{"num_attention_heads": 10, "num_key_value_heads": 10, "intermediate_size": 3200, "norm": "rmsnorm", "norm_place": "pre", "norm_eps": 1e-05, "qk_norm": false, "init": "normal", "init_std_up": 0.0276, "lr_mult_down": 2.0, "decay_fraction": 0.866, "decay_shape": "linear", "train_tokens": 580600000}
Each number is 128 + 32 x the weight over its row's rms, rounded and kept within 0 to 255. Layers, rows and columns count from 0. The size above them is the row's rms in percent of the matrix's.

# layer 5 MLP up, 3200x640, rms 0.0764, rows 48-101, columns 128-255
size [106  87  91 108 103 104  97 104  94 111 101  95 100  91 140 101 105 103  99  98 129  96  90  98  93  98 127  96  99 106  94 109  92  94 105  94 101  95 122 113 111 102 103 108  93 102  99 124  96  90 104 102 102 103]
[[217 133 149 135 176 122  78  93 143 160 147  90 135 123 138 181 109 143 124 195 160 119 158 121 122  65 125 119 103 123 134 120 179  81 149 136 168 176 173 125 136  73  51  96 138 105 158 170 164 100 145  89  79 147 153  72 118 205 100 129  92 123 103 122 133 119 138 151 135 124 130 132 156 161 134 153 109 196 117  97 111 102 133  78  48 106 165 149 161 104 156  82 145  91 106 101 149 103 107 127 117 141 150  93 165 154 111 112  63 198 143 205 137 149  88  87  76 151 125 123 146  79 123 104  99 119 129 108]
 [136 144 167 167 160 134  83 145 145 117 106 137 148 179 106 179  74 118 191 128 140 197 123 152 100 155  73 122 130  61  76  97 100  86 131  89 107 122 113 165 189 156 104 225 127 132 127  80 167 140 184 138 151 103 136 117 162 149 160 129 133 135 131 116 152  71 168 158 175 189 122 111 162 168 115 161 119 117 134 116 141 139 129 151 102  93 168 129 123  89 143 147 123 155 112 128 173 123 103 156 113 110 102 141 176 141 171 130 119 121 114 122 123 171 121 117 140 127 133 162 159 155 121 131 150 118 155 121]
 [151 123 101 150  72 118 142 125 170 187 149 183 171  76  96 142 124  43 153 123 146 177 146  92 121  77  50 114  89 175 124  97  86 138 138 166 126 135 162 137  77  61 132  98 102 163 131 150 187 166 123  72 102 137  54  96 137 120 111 113 133 135 102 121  92 172 140 132 144 178 156  93 133 169 100 131 126 121 189 163 101 130 106 186 184 225 122  31  82  96 125 117 100 105 163 159  89 154 112 180  95 212 140 161 161  48 173 150 128 157  79 172 175 127 101 151  97 133 119 119  93 119 167 139  47 114 159 123]
 [168 162 141 163 150 160 195  72 156 119 108 163 124  85 160 117  89 150 137 159 135  77 127 122  89 138  81 103 133 103 142  62 124 159 125 118 165  79 172 112 143 127 133 157 132 134  64  97  55 114 143 145 113 133 114  72 119 126  77 135 146 109  92 158 135 143 100 151  92 133 125  90 147 163 128 133 102  93 135 109  86 171 141  56 176  87 141 141 107  97 130 143 104 126 145 162 134  85 113  98 183 159 106 149 116 114 144 204 146 154 143 141 136 139 153 100 186 140 129 125  52 128 136 121 104 158 181 112]
 [123 168 123 141 130 123  92  63 151 153 130 162  73 124 150 184 163 115 142 148  94  96 149 135  57 125 106 129 162  59 131 108 128 124 106  61 129 160 179 142 147 139 160 105 195 221  69 124 189  73 184  62 167 126 166 117 163  94 111  95 172 120 109 135 100 170 122 181 117 144 147  87 154 148 117 124 101 100 133 112 179  95  75  70 175 145 132 134 119 170 163  81 109 132 147 160 174 117 112 138 118  76 134 122 119 150  87 146 129 158 163 114 130 159 116 173 103 112  96 124  79 167 130  73 117  98 142 153]
 [ 77 174 117 121 163  95  98 135 141 124 151 119 116 108  86 150 111 152 122 137 130 183 165  80  93 106  84 116 100 120 127 164 193  85 115 182 160 113 163 147 132 109 151 149 133 119  96 165 142 102 123 119 157 121 131 147 168  81 164 122 172 159 101 103 132  84 144 124 144  84 105  86 174 100 126 140 190 126 159  82 159 186 146 146 126 131 109 142 197 159  98 108 129 105 150 112 136  86 104 153  94 138 121 143 151  97 122 109  98 181  86  80 152 100  65  74  90 149  77  57 122 131 103 176 151 147  63 101]
 [106  75 105 125  67 142 134 139 144 145 150  74  97 128 124 104 144  91  88 105 131 126 114 113 124 172 155  83 155 101 107 141 179  98 147 106 142 145 171 131 119 152 163 139 178 135 136 103 140  81 130 150 105 111 109 151 125 152 134 105 170 127 103 142 145 194 138 142  89 152 236 155 147 139 126 125 134 103  97 103  78  90 164 131 145 157 144  90 134 126 155 143 144 124  45 128 138 186 106 146 109 172 144  99 140  79 116 172 116 185  98  92 125 140 141  79 150 146 131 136 130 162 132 177 116  94 156  99]
 [102 135 130 141 159 124 193 165 110 143 171 129  99 137 110 123 150 137 160 173  39 105  79 139 111 135 110 127  90 126 109 134 159 142 161 120 135 192 107 144 132 137  86 146 137  89 114 114 175 102 113 155  69  92 106 122 185 109  95  88 126 111  94  79 146  56 150 143 129  95 129 127 153 116 113 196 146 146 118 142 215 159  87 146 102 101 133 148  88  57 117 170 177  84 154 136 147 158  41 195 189 148 178 199 173  56  48 161  89 109 121 125 101 121 111  56 149 134  96 164  71 129  96 138 115 159 184 166]
 [134 141 179 183 185 153 114 159 126 162 173 110 116 125 172 131 144 156 103  95 149 149 131 176 120  73 156 157 144 142 120  79 103 166  94 107 147  94 134 136 111 127 177 121 152 162 101 154 103 120 142  90 133 144 145 106 162 103 171 141 161 182  72 148 108 115 164 100 149 162 117 144 148  82 141 120  96 125 128 150 124 112 151  97  88 101 142 101  77 105  95  94 155 115  98  95 154 140 116  83 180 110 120 203 186 155 150 137 171 122 185  89 153 147 118 173  93 171 180  58 142 164 130 140  80 112 121 144]
 [116  76 172 107 175 136 171 110 162 109 103  94 165 138  91 143 107 188  76  99  96 103 116 174  89 123 103  67 136 150  73 113 113 162 135  84 127 139 151  95 146 127 117 142 181  92  89 139  48 146 152 187  65 148 115 139 118 178 104 129 102 108 139  86 134  88 121 110 124  60 157 101 102 167  60 104 175 106 204  95 102 147 102 154 146 164 168 146 143 124 114 144 120 169 129 145 123 125  92 135 121 143 130  81 131  91  84 122  82 130  61 128 128 143 122 167 129 123 143  81 162 136  96 148 199 141 155  76]
 [101 108  88  94 146 140 182 126 129 184 116 128 197 152 162 102  65 155 139  57 105 173 137 164 130 138 171 103 115 123 145  94 157 139  99 125 110 178 182 109  81 171 186 147  85 129  67 163 155 169 115 119 120 130 154 110 104 137 122 150 105 132 161 109  98 136  65  98 110 140 107 183 121 169  80 144 176 167  84 150 138 166 182 127 151 190 142 147 149 124 102 131 121 144 126 116  87 191 136 155  94  55 123 120 141  76 125 141 141 108  98  61 129 110  96 107 150 141 160  91  93 148  50 100 118 100 174 115]
 [ 36 133 131 140 164 147 131  92 121 156 148 106 117  99 125  81 144 163  97 158 124  97 131 112 170 130  76 143 162 101  67 111 143 132 112 164  79  88 157 123 153  99 121  43 194 136 110 162 134 169 160  91 188 129  89 114 112  79 144  83 116 105 153 157 143 138 112  86 122 136 161 119  88 118 132  93 170  65 115 135 151 136 131 106 147 173 126 112  75 160  81 132 116  88 106 137 199 139 130 121  88  97 113  87 148 118 150 121 108 104 111 116 138 113  91 135 136 115 176 106  88 148 126 134 142 145  90  78]
 [155  63 152  96  75  86 198 109 179 129 123  63 123  95 146 119 129 149 143 176 127 137  87 122 159 102  97  74 184 147 157 143 120 156 120 122 107 113  92 152 118 152  89 145 146 109 152  68 131 176 168 115 149 153  73 143 133 152 126 154 192 116  81 163 102 110 184 106 121 130 118 109  82 134  53 138 124 127 109 138 141  92 132 136 111 154 158 168 159 131 127 114 110 102 127 124 124  74  91 125  89 114 140  68 156 117 120  62 195 159 148 138  89 174 160  58 121 191 105 204 128 161 111 134 107 114 130 153]
 [ 83  97 193 127 107  95  86 108 118 139 128 122 147 123  72 123 121  91 141 130 144  92 125 125 173 115 132  64  70 100 122 140 159 146 185 141 102 181 132 159 149 104 120 140 159 188 127 129 114 116 108 208 127 142 186 117 119  99 108 142 142 167 158 138 134 108 145 102 133 114 177  49 150  91 118 110 120 123 173 108  37 141  94 134 127 120 130 176  98 129  93  92 135 123 147 145 188  98 116 106 166  77  67 122 126 168 125 157 100 152 135 116 109 128 119 161 151 128 145 131  69 109 154 139 140 131 120 147]
 [122 145 159  96 150  99 101 146 103 127 103 118 153 165  62  95  83 106 123 127  93 149 126 160 120 114 108 109 107 117 153 135 167  75 118 175 138 118 129  92 131 123 119 105 102 140  79 117 130 130  86  81  94 131  61 113 119 130 124 144 102 143 127 147 155  95 143 100 166  77 114 108 119 125 169 102  59 128 145 123 154 179 141 174 117  77 130 114 114 161  89  84 101  98  18  82 202 100 152 115 191 105 169 152 124 157 122 152 106 148 164  91 108 119 125 139 157 114 159  97 124 164 175 142 137  22 153  90]
 [135 157 136 123  70 107 101 115 139 115 152 115 121  91 145 202 113 185 121 155 158  83 164  77 111 167  81 108  53 121 121 169 125 104 145 116 153 159 107 154 123  94  67  97 112 132 171 111 121 109  62  89 152 127 175  94 135 145 135  94 162  55 150 183 130  52 122 122 176 145  98  88 124 106 138 177 159 168  98 108 133 133 127 117 139 129 131 124  58 103 156 169 135 127 138 138 108 156 114 142 170 142  95 117 149 143 108 137 121 156 123 144 185  79 107 120 143 136 117 201  90 134 115 141  74  85 112 132]
 [132 123 190 213 127 102 121 144 164  95 130 104  98  60 135 148 101  79 163 181 142 110 117 101 165  50 143  95 154 146  96 113 147 123 118 183 173 166 130 144  99 110 108 156  96 124 158 133 166 118 132 147  96 129 200 128 115 155 130 117 151  76 168 142  92 124  92 107  60  89 140 123  96 213 117 113 115 148  69 124 114 176 124 130 182  87 106 131 100  88 167 128 167  81 137 188  95  74 102 105 161 134 108 111 135 146 106 171 153  87 141  61 112  70 150 128  80  80 111 149 156 104 123 217 149 154 140 151]
 [154 111  75 152 124 130 115  98 136 138 139 123  16 170 150 106  54 147 162 134  78 168 106 112 214 130  76 138 120 135 142 148 114 116  88 164 114  93 109 139  82 105  70  85 119 144 121  99 107 107 124 167 203  47 114 159 108 132 116 156  56 119 123 127 166 104  77 156  98  72 129 133  98  87 156  42 108 156 156 176  96  54 111  94 109 104 118 101 121 158 177 198 140 180 141 106 119 113 147 107 197 131 157  96  76 138 189 127 136  99 181 114  68 157 130 110 172 131  88 145  78 129 165 130 119 146  88  87]
 [143  70  96 184  81 146 153 108 101 117 147  88 128 102 116 108 168 135 127  53 108 167 109 115 117 167 130  71 137 167 183 140  95 156 189 161 169 188 166 157  99 109 109 128 161 153 114 127 142  92 133 118 108 128 124 110 147 171 153 133 122 123  53 103 119  87 187  82 180  94 137  82 127 109  70 117 123 106 150 102 115 145  88 120 180 182 140 126 111  97 156  92 165 119 129 118 126 153 157 106 137  74 114 124  41 121 104 109 124 148 153 121 116 108 145 114  98  86 116 134 195 118 109 122 169 201 129  87]
 [130 120 104 160 125 172 115 156  63 147 136  98 103 131 179 193 135 134 127 168 130 100  82 116 109 145 123 108  94 173 159 165 132 134 184 123 161 162 103  58 175 151  95 130 127 126 138 126 117 144  83 153 133 142 151 104  99 111  97 114 139 145 202 113 127 129  84 114 140 101 170 112 151 164 130 176  84 182  98  52  67 126 126 141 101  64 142  59 109 158 134 126  99 137 161  98 129 111 131 108 114 129 102 109 132  58 131 197 105 159 152 121 135 114 181  80 143  74 136 131 167 109 137 165  91 137  88  92]
 [ 62 163 102  86 131 226 182  88 116  45 139 121 162 117 121  84 104 104 197 156 135 120 138  92 183 156  47 113 106 146 127 105 131 159 126 129 151 138 173 162 127 134 112 127 188 143  66 120 165  90 103  60 137  88 113 118 141 124 151  97 117 135  93 123 140  85 124  78 111 134 131 160 115  98 126 167 150 118 167 175 115 108 107 112 166  92 107 101 120 114 159 113 134 158 121 136 149 109 137 122 118 139 161 149 109 150  91 166 130 107 105 134  87 211 164  96 151 116 161 115 189 123 128 117 132 146 106 150]
 [123 123 110 122 126 107 101  98 115 142  73 117 115  95 115 196 142 147 104 106 132 150 128 154 175 113 133 161 125  96 118 100 132 105 102 126 146 198  71  53 140 109 128 172 139  71  91 123  99 135 164 114 158 101 102 138 157 123  82 100 146  80  95 185 179 144  97 127 130 111 108 114 122 159 107 153 107  93  85 128  76 149 125 123 124 165 136 180 214 164 168  93 150  41 118 104 114 132 144 100 176 148 117  79 146  85 170  89 103 159 112 117 138 173 128 120 116  89 125 162 100  61 110 100 172 156  66 154]
 [148 137 108 141 116 117 178 172 152 156 159 130 145 139 109 112 174  99 189  99  89 129 122 200 127 123 143 184 115 138 119 127 187 114 179 130 114 205  82 121 126 122 150 158  87 123 130 120  88 139 131  46 117  80  86 160  77 163 151 157 167 139 143 190 129 157 133 178  90 153 119 114 162 148 116 156 167  76 123 127 155  76 141 137 102 182 107 146 117  88  94  98  79  96 114 157 162 153 146 109 151 102 119 131 155  69 107 109  94 112  98 164 161 135 129 159 150 139 141 149 143 115 117 141 138 155 104  91]
 [ 57 102 137 131  95  91 139  76 117 156 160 129 114 155  46 126 136 108 179 209 146 144 115 150 113  76 111 120 103 146 151 118 124 108 153 148  86 170 102 138 177 187 118 125 154 147 135  66 124 119 135 128 141  43 199 126  74 151 145 102 124 111  99 145 188 177  93  92 137 156 149 116 140 114 140  63 146 154 148 139 130 135 153  91 137 150  97 143  96  99 111 140 138  42  91 182 156 129 145 146  82 165 117 100 150 128 181 114 203 150  86 147 157 161 162 144 109 196 134 119 106 103 168 130 151 151 138 140]
 [ 71  91 113 177  70 150 129 163 149 184 141 213  72 121 176 110 153  90 151 154  98 147 133 151 129  77  89 102 109 169 120 160  95 172 111 216 143 169 120 100 137 115 123 166 134  61 108 150 148  92 117 176 118 139 157  85 162 140 121 112 169 113 143  96  96 102  27 129 133 158 116 174  78 100 122 170 112  64 134 180 149 171 142 173 142 179 115  81 172  88 180 157 109 157 108 179 135 101 174 129 116 130 121 131 114 109 132 170 151 144 135 136 106 109 130  74 130 173 118  83 117 109 148 121 217 119  96 117]
 [106 130 141 138  36 101 166 117 106 125  87  72 116 163 126 152  82 114 109 123 100 144 124  60 142 155  94 110 187 157 120 139 146 208 149 144 134 157 101 122 169 103 131 122 162  99 119 114 140 149 140 115 128 120 104 136 113 153  70 143  86 182 135 191  93 138 167  98  67 169 137 115 149 119 127 139 102  75 161 135 106 118 160 119 139 138 162 179  83 164 160  86  97 186 155  93 165  68 155 145 170 117 140 147  98 197 144 137 120 170 138  94 102 129 143 110 168 107 148 136 158 148 110 116 156 126 106 104]
 [107 125 137 133 100 168 160 121 137 210 181 134 151  99 104 146 138 110  75 188 104 103 175 138 156  93 182 160 165 115  86 118 126  91 112  57 144 142 116 172 111 158 112 164 154 129 147 222 104 140 171 127  98 138 132 105 185  85 157  91 134 111 120 116 163 105 166  70 140 169 109 149 147 132 165 155 167  99  74 161 116  70 170 135 117 163 121 116 161  89  86  73 143 124 123 143 162 114 141 131 172 123 165 108 139 108 112 162 115 113 183 115 158 128 136 163 107 179  65 197 191 108 166 127  78 148  85 145]
 [118 110 120 168 110  74 144 182 164 139 155  92 139  97 110 128 161 177 135 117 137  93 160 109 101 160 110 112  89 101 115 132 132 139 128 134  92 144 124 132 184 151 145 126 116 125 101 175 185  64 120 201 147 161 177 138 135 137  75 118 151 132 170 194 189 129  88  88 143 126 120 202  94 155 138 139 131 127 129  59  82 132 158 127 131  92 119 144 206 132  86 152 129 121 169 144 154 145 139 136 136 148 188 111 119 132 122 143 143 137 132  80 103 152 144 138 164 136 125  96  97 155 175 105 129 139 109 144]
 [129  96 126 132 131 139 138 123  86 112 156 214 131 144  93  74 186 138 106 100 149 124 112 118  93 161 163 160 160 126 191  91 159  92 151 184 139 124 146 122 156 142  33 116 140 120 184 108 158  73 116 104 124 129 153  91 164  78 149 101 110 120 135 128 110 151 163 103  92  60 126  94 137 144 116 126 150 128 167 153  78  91  96 136 127 108 138 152  61 158 155 183 143 187 129  98 143 117 132 158  52 127  97 142  82  88 123 135 209  93 100 133 115 111 153  55 150 140  99 101  70  65 164 103 133 114 108 112]
 [171 193  90  98 167 109 116 113 112 144 124 157 142  47 156 114  92  96 153 138 175 157 144 158  89 100 170 115 156 118 126 118 158 120 132 107  93 102 136 150 101 127 126 157 129 127 126 118 130 217 141 134 178 117 125  73 137 135 142 138 105 128 218 130 127 156 180  97 108 138 164 112 146 153 131 122  49 151 110 176  90 127  84 152 113  63  97 106 188 179 148 121  95 108 129 132 153 142  73 133  45 136 194 128  83 162 143 126 106 168 115 142 117 200 130  90 156 131 125  84 143 138 147 135 129  84 109 109]
 [115 125  95 172 128 103  96 106 186 124  83  77  71 140 116 136 133 156 193 103 164 135 150 188 110 155 129 123 116 111 106 113 161 157 125 118  89 147  88 128 164 115 103 146 221 107 154 163 125 187 107 152 146  76 162 134 146 171  82 151  76 139  73 130 162 108 128 116 141 118  98  62 156 138 136 104  69  65 138  98 188 125 170 157 121 172 113 105  83 142 122 157 134 113 116  89 103 160 170  89 169 139 106 168 134 135  97 128 152 106 180 133 112 103 142 160 138 142 107 130 134 121 143 143  96 130 148 121]
 [163 168 189 191 124  94 144  90 160 112 141 108 107 147 133 154 166  69 127 153 156 128 107 119 159 113 157 154 123 136 171 113  96 101 160 165 118 150 149 154 111 157 170 151 175 114 129 218 136 140  64 128 180  96 119 144 153 157 117 144 128 115 181 139 136  99 150 158 143 130 146  96 116 113 101 161 105  82 111 115 140  57 147 125 120 117 152  89 207 103 122 104 127 143 181 143  96 105  98 157 141 173 102 113 164 130 123 161 148 131 192 176 136  97 188  89  85 171 109  60  67  71 148  61  92  88 140  32]
 [172 167 115 106 114  93  47 187  98 143 123 133 139 134 156 101 117  94 169 164 164 185 114 105 120 109 106 115 172  81  93 211 119 139 125 143 101 113 100 151  60 124 127 104 104  92 132 155 122 119 118 172 126 113  79 166 178  79  92 127 146 177 132 139 138 118 151 132  96 108 114 154 124 156 160 183 174 206 141 117 138 152 107 160 143 120  86 170 126 129 169 118 103 161 119  85 125 183 141 138  91 152 110 129 144 131  79 135 100  91 125 151 149 115 142 161 160  91 120  74 154 116 104  86 182 129 130 139]
 [175 108 134 129 118 152 125 126 101 147 171 137 109 142 150  79 156 103 167 105 101 131 109 125 143 163  92 108 130 159 128 112 152 140 134 141 161 155 117 194 178 125 131 142 165 109 151 129 182 104 114 116 166 174  72  75 132  81 157 188 117 101 111 119 145 145 152  83 101 147 184 141 173 170 154 106 170 103 159 127 158 135 194 114  54  48 182 137 138 100 111 148  71  98 174  65 171 135 144  69 111 156 170 139 122 103 152 135 155 113 118 146 164 130 133 127 114 118 118 115  94 142 103  76 139 159 124 168]
 [136 131  93 122 130 118  49  95 209 142  83 150 151 148 163 127 108 164 105 161 146 136 164  97 117 110 107  92  90 121  73 113 134 134  55 106 134 110 133 169  82 143  93 196 152 114 122 118  85 159 139 135 101 110  82 175  99  97 105 145 125  78  95  50 169 163 170 192 107 119 103 141  80  76 180 164 113 116 114  73 162 114 152 161 139 128  92 101 122 115 136  92  95 136 146  96 193 130 172  67 150 105 164  98 136 117 114 111  90 125 100 129 142 116 172 143 145  65 162 125 138  94 157  88  94 128 175  91]
 [128 110  93  89 143 114  94  67 194 173 124 129  60 143 152 108 153 136  99 130 161 139 176 118 106 101 138 104  84  93 125  86 134 155  73 170 173 102 141 145  62 178  96 146 174 151 115 123  99  69  78 100 101 129  86  98 133 127 135  90 130 118 151 133 131 140 118 133 168  82 150 114 115 158 119 137 176 132 160 142 105 150 128 135 121 123 124 126  42 111 151  93 145 136 130 113 162 121 137 172 136 141 157 122  58 129 177 150  48 143  45 121 121  77 191  91 147 164 112 148 129  37 122 105 168 129 128 169]
 [130  76 111 101 109 100 119 153 173 114 113 156 186  98 119 153 168 190 192 109 171 100 150 157 108 201 113 161 114  89 192 143 131  97  93 111 119 137  97 141 114 101  86 112 114  86  62 111 195 191 100 141  92 134 135 138 114 166  80 139 112 129  89 129 100 181 114 103 175 120 115 144  81  83 154 167 134  85 123 125  73 153 181 160 166 104 139 173 135 113 144 115 153 104 135 113 178  99 134 105 138 148  85 149 122 103 152 106 131 130 128 124 135 103 141 126 123 153 119 176 151 101  72 167 164 107  85 144]
 [122 157 138 155 114 126 161 115 163 112 129 104 202 134 110 120 148 115 143 191 134 113 120 202  99 132 114 113  59  74  64 118 189 142 149 144 107 180  94  96 175 143 137 102 100 110  85 148 107  94  92 125 172 109 182 131 118  89 146 167 186 190 120 131  95 142 124  69 130 151 160 139 117 164 129 156 130 183  83 134 154 140 110 106 179  92 111  68 134 112 145 154 208 117 176 154 100 116 142 158 114 129 175 105 116 144 116 111 159 137 175 121 101  71 123 146 146 197  28 170 113 100 160 122 144 112 147 130]
 [116 164 123 100 158 186  89 124  90 118 145 155 130 131 116 127 150 136 171 175 160 106 126 111  75  90 121 104 202 186  68 129 127 183 138 130 161  90 186 119 167 165 137 141  66 146 138  89 116 113 174 190 144 119 131 105 126 129 148 171  90 111 132 116 150  60  97 148  91  66  95 106 125 169  89 169 103 158 158 144 123  78 158 148 190 205 156 129 134 145 138  98  99 100 125 126 161 136 102 139 116 135 150  95 174 148 180 185  90 163  68 179  86 161 115 129 185 148 148 150  78 147  89 185 160 152 150 110]
 [141 128 154 146  85 106 136  80  44 124 128 129 119 177 147 155 153  96 124 152 104 144 181 149 161 152 134  44 155 110 121 141  93  90 105 100 117 130  89  95 132  94  85 133 158 125 163  75 137 130  88 134 169 111 130 147 137 108  82 108 131 141  72 113 161 100 115 120 126  72 105 141 168 150 125  88  76 129  77 112 135 152 150 116 160  88 146  98 149 144 175 101 122  44 107 148 131 143 107 111 139 138 169 120 129 129 163 149 125 146  97 135 119 100  64 134 183 132 136  77 114  97 207 127 106 175 130 167]
 [134 133 167 143 136 120  50  90 163 187 145  85 135 118 135 203 138 120  83 125 138  96 125 133 126 182  98 125  95 133  70 112 134 156 119 151 153 156 117 114 200 141 125 150 130  97  97  81  79 106 154  78 122 134 158 157 116 168 164 165 167 115 136  95 109 121  72 147 171  62 137 138 185  89 158 160 161 106 114 180  98 160 112 141 108 121  93 166 124 116 117 143 111 179 115 145 166 134 141 134 154 173 156 101 185 119 113 116 114 127 138 112 180 118 131 158 173 109  79 164 150  82 103 115 108 154 160 133]
 [110 144  96 119 177 161 138  95 103 114 217 115  84 137 172 197 141  97 148  81  92 154 145 153 195 142  97 123  85 146 121 150  73 152 123 143 185 113 100 133 147 112 147  87 146 141 151 120 138 134 193  94 158 174  81  99 116 164  86 122 162  82 136 139 187 111 218 106 113  95 172  89 146 109 159 114 136  98 106 104 132 107 147 143  90 143 211 129 115 114 124 146  75 112 188 103 100 109 146 161 121 134 114 204 169 156 193 159 171 163  85 116  89 113 149 172 135 170 144 160 160 157 130  74 132 137 119 158]
 [124 126 146 148 111 119 128  96 117 136 128 158  84 122 110 132 149 124 208 133 109 168 185 127 117 160  69  97 123 116 132 127 104 128 104 180 104  82  53 140 102 131  86 108 143 115 143 171  93 135 145  91 139 110 160 115 175 133 139  75 106 118 175 141 127 112 148 133 144  92 154 108 157 131  77 104  71 140  53 174 113  85 141 154 176 166 109 131 123 144  94 148 107 147 114 136 146  55 167 153 101 116 110 114  55 177 146 141 108 120  71 107 101 147 142 154 121  99  42 142 131 112 147 136 131 152 164 123]
 [186 200  81 116 110 122  55 144  99 145 170 119  93  80 158 109  81  82 177 114 134 133 154  92 107 137 132 145  81 182 103 115 102 171 154 134 146 123 128  96 134  69 164 121 146 107 114 127 181 131  94 128 114  68  95 111 126 181 118  91 144 154 196 128 116 154 187 105 100 146  70 118 114 136 138 155  90 135 171 207 116 102 126 213 154 163 118 107 130 107 110 126 195 120 187  90 102 135 131 128 119  95 110 132 131  57 174  90 151 159  85 125 152 156 117  78 117 160 118  95 127 100 152 100 151 107 170 134]
 [101 184 132 160  95  82 160 112  85 161 171  70 130  86  66 102 148  79 119 114 124  60 112 140  85  92 132 180 174 150 166 196 155 155 120 135 121 124 196 145 105 155 178 126 190 107 115 167 112  82 106 140 103 121 172 123 149 126 113 134 118  42 166 117 187 145 109 146  58 178 137 158  71 155  97 185 155 154 171 114  84 110  90 120 173 157 123 108 162 187 105 103 150 119 184  93 149 109 142 175 135 145 179  83 149 151 175 210 129 163 145 133  95 126 145 146 132  96 112 118 143 153 159 140 120 145 143  83]
 [139 135  68  88 110  83  68 133 125 129 154  92  91 134 123 132  59 123 169 119 115 149 129 147 167 131  80  68 109  86 116 124  85 105 111  85 173 118 114 111 126  78 155 141  87 147 122 104 113 139 194 124 122  65  88 122 170 172 110 152 117 138 151 185 149 192 168  48 124 122 168 146  80 106 134 106  88  67 119 172 125 120 103  92 192  99  78 123 102 138  77 156 104 158 109 142  92 159 134 112 105 110  73 146 129 127 106 134 170 138 110  96 102 144 154  97  69  92  93 173 101  78 171  96  77 125 190 145]
 [163 195 169 174  69  68 126  97 152 102 160 136 130 128 118 120 113 131 108 144  58 168 110 118 103  42 114 119 160  62 162  62 141 134 149 113 140 195 103 119 153 180 124 175 127 106 155  94 139 205 150 119 111  96 174 155 122 143 195 144 110  84 122  68 179 128  75  84 153 138 102  32 137 138  93  45 151 132 137 146 122 187 137 150  75 111 180 130  79 106 177 157 150 153  98 142 163 131 174 159 146 124 164  72 122  95 136 131 127 149 138 148 140 141 126 103 118 112 131 105 101 103 145 147 161 102 154 102]
 [124 168 140  70 148 132 141 101  98 116 133 157 142  99 172 122 158 105 120 130 134  46 116 117 103 176 148 162 124 122 108 135 101 143  53 140 115 140 150 138 121 172 164 143 150  88 119 172 145 121 131 162 126 149 113 144 188 170 138 107 167 151 160 154 146 128 115  98 124  91 127  73 127 136  42 117 146 182 180 209  81  78 164 173 122 162 122 166 163 147 128 143 143 108  79  78  68 133 124 122  74 145 105  71 148 105 172 106 111 146 106 144 136 143 195  96 164 125 173 123 136 150 114 141 166 118 134 109]
 [ 82 136 129  64 127 100  88 135 103 100 123 134 168 138  86  99 186  76  84 141 155 106  99 159  84 181 158 140 157 137 207  61 212 166 137 103  82  97 119 166 152 136 131  91  67 117 130 152 156 105 193 111 180 145 159 182 192  66  98 149  91 126 117 123 165 152 121 132 114 157 166 126  82 135 124 148 132  98 151 153 128 113 126 140 108 131 126 108 122 137 144  74 135 122  87 109 126 121 165 164  89 170  67 137 137  62 104 183  86 136  75  64 124 157 151 140 187 179  97 168  76 130 109 156 127  98 185 140]
 [156 199 186  93 116  85 119 148 113  99 137  96 181 175 134  64 133 110 127 143 115 163  83  87  97 120 154 108  81  95 173 156 164 123  58 127 114 154  48 140 137 178 148  58 158 100 106  99 118  73 137  73 172 156 175  69 159 120 122 127 145 141  60 108 159 120 120 116 106 139 123  71 147  84 163 151 121 112 146 113 124 170 175 151 128 129  94 146 137 107 121 149 117 114 136 131  33  78 129 171  92 146  73 136 165 121 143 133 129 135 112  88 124  99 153 153 135 114 135 160 163 120 107  85 151 180 168 105]
 [118 149 130 119 101 117 151 120 174  99 146 137 128  95 186 155 140 115 158  76 171 109 171 162  96 127  66 138  90 147 162  88  87 107 119 139 107 114 184  67 160 161 186 177  63 133 104 156  44  96 151 142 145 146 114  89 153 170 157 128  84 116 100 125 188 127 144 164 126  64 140 165  79 103  75 123 128 103 112 112 182 135 181 130  53 157 147 109  95 161 131  67 179 146 162 100 141 167 175 129 147 199 117 116 106 126 173 159  86 166 113 132 127 118 130  85 194 169 137 171  93 101 177 127 154 132 180 129]
 [111 152 117 104 137 144 122 158 153 115 174 144 124 131  92 144 164 102  93 145 143 161  91 123 182 161 131 119  97 131  68 132 125  89 175 100 149  66 117 141 153 131 128 115 121 109 118 120  86 134 137  75 139 156 161 166 114 131 120  78 120 120  83 119 148 126 216 130 136 149 157 134 145 174 141 119 160 117 120 152  85 154 125 112  97  99 152 143 133  72 161 184 129 106 120 130  89 122 183 194 120 104 126 178 103 113 173 133 146 150  89 121 185 112  91 157 139 219 181 122  84 168 106 170 172 127  82 142]
 [161 165  64 143 120 123 111 155 185 154 171  81 149 169 130 108 121  97 121 112 111 111 148 185 171 201 118  96 147 117 172  90 134  73 194 138 141 156 161 204 128 150 137 166 124 123 110 136 149  97 136 139 163 177 117 120 126  91  18 139 137 137 146 172 109 116 122 123 115 159 159  92 130 156 125  87 117  79 140  97 163 158 176 137 161 112 172 110 119 102 154 138 170 199  95 121 131 124 116 161 126 111 125 125  68 127  81 110 164  29  90  92 177  98 131 154 108 120  97 150 133 143 109 109 163 107 147 146]
 [ 64 103 141 111 110 128  66 120 115 174 140  80 138 126 133 178 140 134 156 113 134 120 206  62 132 175 153 125 159  89  87  87 136 156 114 164 145 108 169 101 133 114  79 184 126  81 130 144 152 134 119  90 179  71 131 116 132 121 137 125  49 146 121  66 156 209 183 142 142 101 106  99 132 109 146 208 181 131 100 157 126 157 169 184 149 121 131  97 113 109 119 125 108 156  92 153 127 139 136 119 112 173 175 113  94 101  90 144 117 134 169 162 114 122 185 118 124  86 132 154 115 143  98 139 122 115 139 109]]